Each number is 128 + 24 x the weight over its row's rms, rounded and kept within 0 to 255. Layers, rows and columns count from 0. Numbers have three digits each. The size before them is the row's rms in percent of the matrix's.

# layer 14 attention query, 128x192, rms 0.199, rows 0-31, columns 32-63
097:105127122150148175154151121107167118141161114125127137132117120128105114120125132132132128108151
099:107125106138153099120148143127132118107144166151086144147108085105126104155142075088144169166141
103:128103125149118103138160151132128132144111109136113101097154136161122156157111140161154087142140
087:130090122123097121141135135139139135131161118134116131128114197144188139135187104116100115182155
095:121103116155091125132117116110150137152092095156103126127156094133152138130154105109095099116145
090:097119120132120134101163140117125159104117106105107157105115141107146128133123107123184172137131
090:140115127145101147108116102073139156138127144134122096101112076179125117142122126074135103076124
098:105157098107140102153115118115077150117127161133178142118131156123136139141147143137128088107114
093:120166119128123145152129141143123146114146122136124076081142120156158099105137114140062103126119
098:126173137160125110134090118148142104126127139158150096126112116145123102098143086151122116149140
099:140159127113133122136139146134169149126161115144134153120100139125158100116115104133114117143117
096:136138127108138145138146158086120144119099166120147130092139115094124136149130118149143158110093
102:093078117144120179110112120122183139136093129082165097124122108132117120133105123168085089134134
093:144102139134124098118166116118138131102106133124128138146143120100156105117133110124120145133087
090:123116133139139079107153145150169152111119117080105122136082127124119138090102087131154159112162
110:077127134104109120091117151112080172131149161136144133140143117147118157121133140109116153131121
093:126121105076116144146139106144137141125125088103136135140135115161121134131110104143172108145099
098:130106153099105148149150106120090124092120177122130113105132149176133115147130148094152167144146
098:162148122136143111105139078127100122146149129111076141161117110140130169149143126141178143158116
100:100136120121144085107109088117113135141128132130124150111110096113115095153142142141144151179172
107:129158127059133112096104122155123123113156138134118155101142128092113141119110138094138116086128
096:116108122144152144146165136167137136132123141135126124156150180136157099124108064101157096138137
100:134127134160096121178126149140103150116118127105174153087131161148123113139109081153107087115135
097:102153121151149144105071107143139152143092132116131155133137112118128129117162134152157120075146
101:135066134153132159130121145083119140132049172112139134130111133106167135133144093160126157127145
095:104085134083113116099151159107163131127181131100101127157132104132105124135133127135140135092131
098:145147099123162153145137159111082128159137120159161103118131088110134113124174130130105108146132
091:111124094120094132128108148074142116168128128141142116080136122162157092131118110132112138129146
100:069109133183096129133134144158183111095150130106135182107090110160143112091145097133145133132134
100:172137138080102162131142114107131110112116099134121089145127120104142125122168126115133129097175
096:139116128120176109151146145113165097123150190116132115131089155117118155149096093123137154138119
101:048123155106162108130119143147115098126137131120071100094108156116120126123110143104106118102123
# layer 14 attention key, 128x192, rms 0.201, rows 0-31, columns 32-63
097:114118135130133069095120118169158051132110091155137181142117125098113107152171082129129116121158
099:119135146126117128117119103125191124081165166125135117108124127134146105092179092150148114138178
100:150129135100142088156138125151124111146124132126102114125140125104126112193092138136123134190095
097:130121111112109092161158113123138129127140137129146119136162175132131143130179096142111133117164
100:177112124167082108116105136129104191142119137123097089111102121125152146122120157135127145135117
093:133083168188159124133156144090171126131137145120124109102106156109111134131115088141110147166122
098:079099119096118140119133134084135112159143119098123098130129120166084109119131124110154166135094
098:143131149142092131136133151109134150124094123133168137142133147128165128143141108170083110098127
101:131111108142115145118136170162103113122100113142119124129145130083147135131129092136112117152121
098:130120094113149139138132151172090130118125169149099152106103132166147107125126088073148166155136
100:138163147110145152171115087176128096111135135145112129097132131081144148149154130123140130150124
103:151129122129126170154159130093144168171128160087112158122151129136111177164109110144098121116123
104:085129133139155170121114124122158167140118118121172102083085132128112123109101138089128154096148
093:135107116149143114137145113135169131127134117123152097130131115147100103139131073162141143140086
090:152146125148127145173137146109134101157129131174108129120155093140110096115115121088130174147125
100:097122116153148123116135137090097086137144098134089138137137115099104143144139115118135130134094
096:128144136092123131142153140121057141140139082141094155132158083094150112133128168118115070117127
098:128127111132123128154170162165084117146142149151183187118143127129126123142122123123109150118220
100:133135143125120117129102090085147142138154125116137148147107117140156104147152136126124114134114
103:119134115109139094101080157135113142151133132119119127117157079108148098175145151149131119122192
108:147168167118127136109131095130119138106143162140155136145134158137119135151112112099135081086130
096:135107080125121081100175144157091102103148157115107090145138148148117137118131126112112118102138
104:160167114170113123184136121148140101112144094195139135118145174141137139104131165100102111131116
100:141118123074149192118098132122128128126123121130132139119108108146090110104148120186127150114105
097:097158116133105140134084151145169161169092156124108103104147154109122118123126092147089142141121
099:157098135100135130141087146115132135166171090124117112131142115153145100130119134120141157153110
096:146118138142122115109086119147109152141157119127139093134126150135137158141140151143123109122121
094:097127150153087080150146121094062091105100095143142059142107141154131115109117107113140136135124
104:112121102099141106128153142126158075127139114144138131116102104100096126121174123076158140096138
092:111097105149121134119112116126142120089140094142129098115145158138181130085113125136158127175120
102:129134102119138127141122174110118103117158158094173114118104093160137127131056157088116147143118
097:138102126119114144154119123157130107089151121062110137117124169176108142151096149092143134142130
# layer 14 attention value, 128x192, rms 0.249, rows 0-9, columns 32-63
092:165100139178176124126144133143134112116144124160141121125135111136093142133136146133099133114124
096:138108103125123121125127113079104140097112100126152141102098174134125121126165126124142136127109
095:147121094171106170150138115095142109091121115133128093152097086114124141123128147113159154133142
098:122153150135125156097095117139169115098061146117111098127163125146127112149169116153140133104150
094:116173122128138121128122093107124128120154177125142150113087154151106100147156084118110109149083
088:142134158145108142123159117140141126086103102129184118092108122127127115099144160104141136088151
096:141116149149139148132132110133125136162129164095100139130125092131156142051105119112112111173103
088:113155072112122147127133137058171141107144154141127125118158165098112099096117117144117143168157
095:119097155120161095150127090147127166119133139129128127138163102106156158149145129103148117153139
096:130141138086138129164154123152109095108169116166162119131090084156114160075108105130175117152160
# layer 14 attention output (transposed), 128x192, rms 0.228, rows 0-8, columns 32-63
096:130157112154131101132125098125120137119152121086126135170159114142142145121140172155132125137156
092:101125203128135163120141109177118130129135125111118144116181183120122151127065128142103157138113
094:104142154140143140118118106147121123128077126081145140089159089102108113157108131125153116111149
097:127104145103119145151161171128119160118141096133153129122086116159160139096133129127118118134106
094:117113122116112122137135131109081139138132134181143143093140100107138140137124179125124151135131
091:157102121149134163110126082124142119122159143120120165145130066121144124163133135102100138150137
094:068129097116153082114121154144125116127108144121149127148124121062085083115133139143137157118123
088:152116125119120117132132097126124153137071130156155096160088082140152127178136126140118091083115
093:137121115168164181102147132157135165118178126092112137106094109143087156092139133126163111131140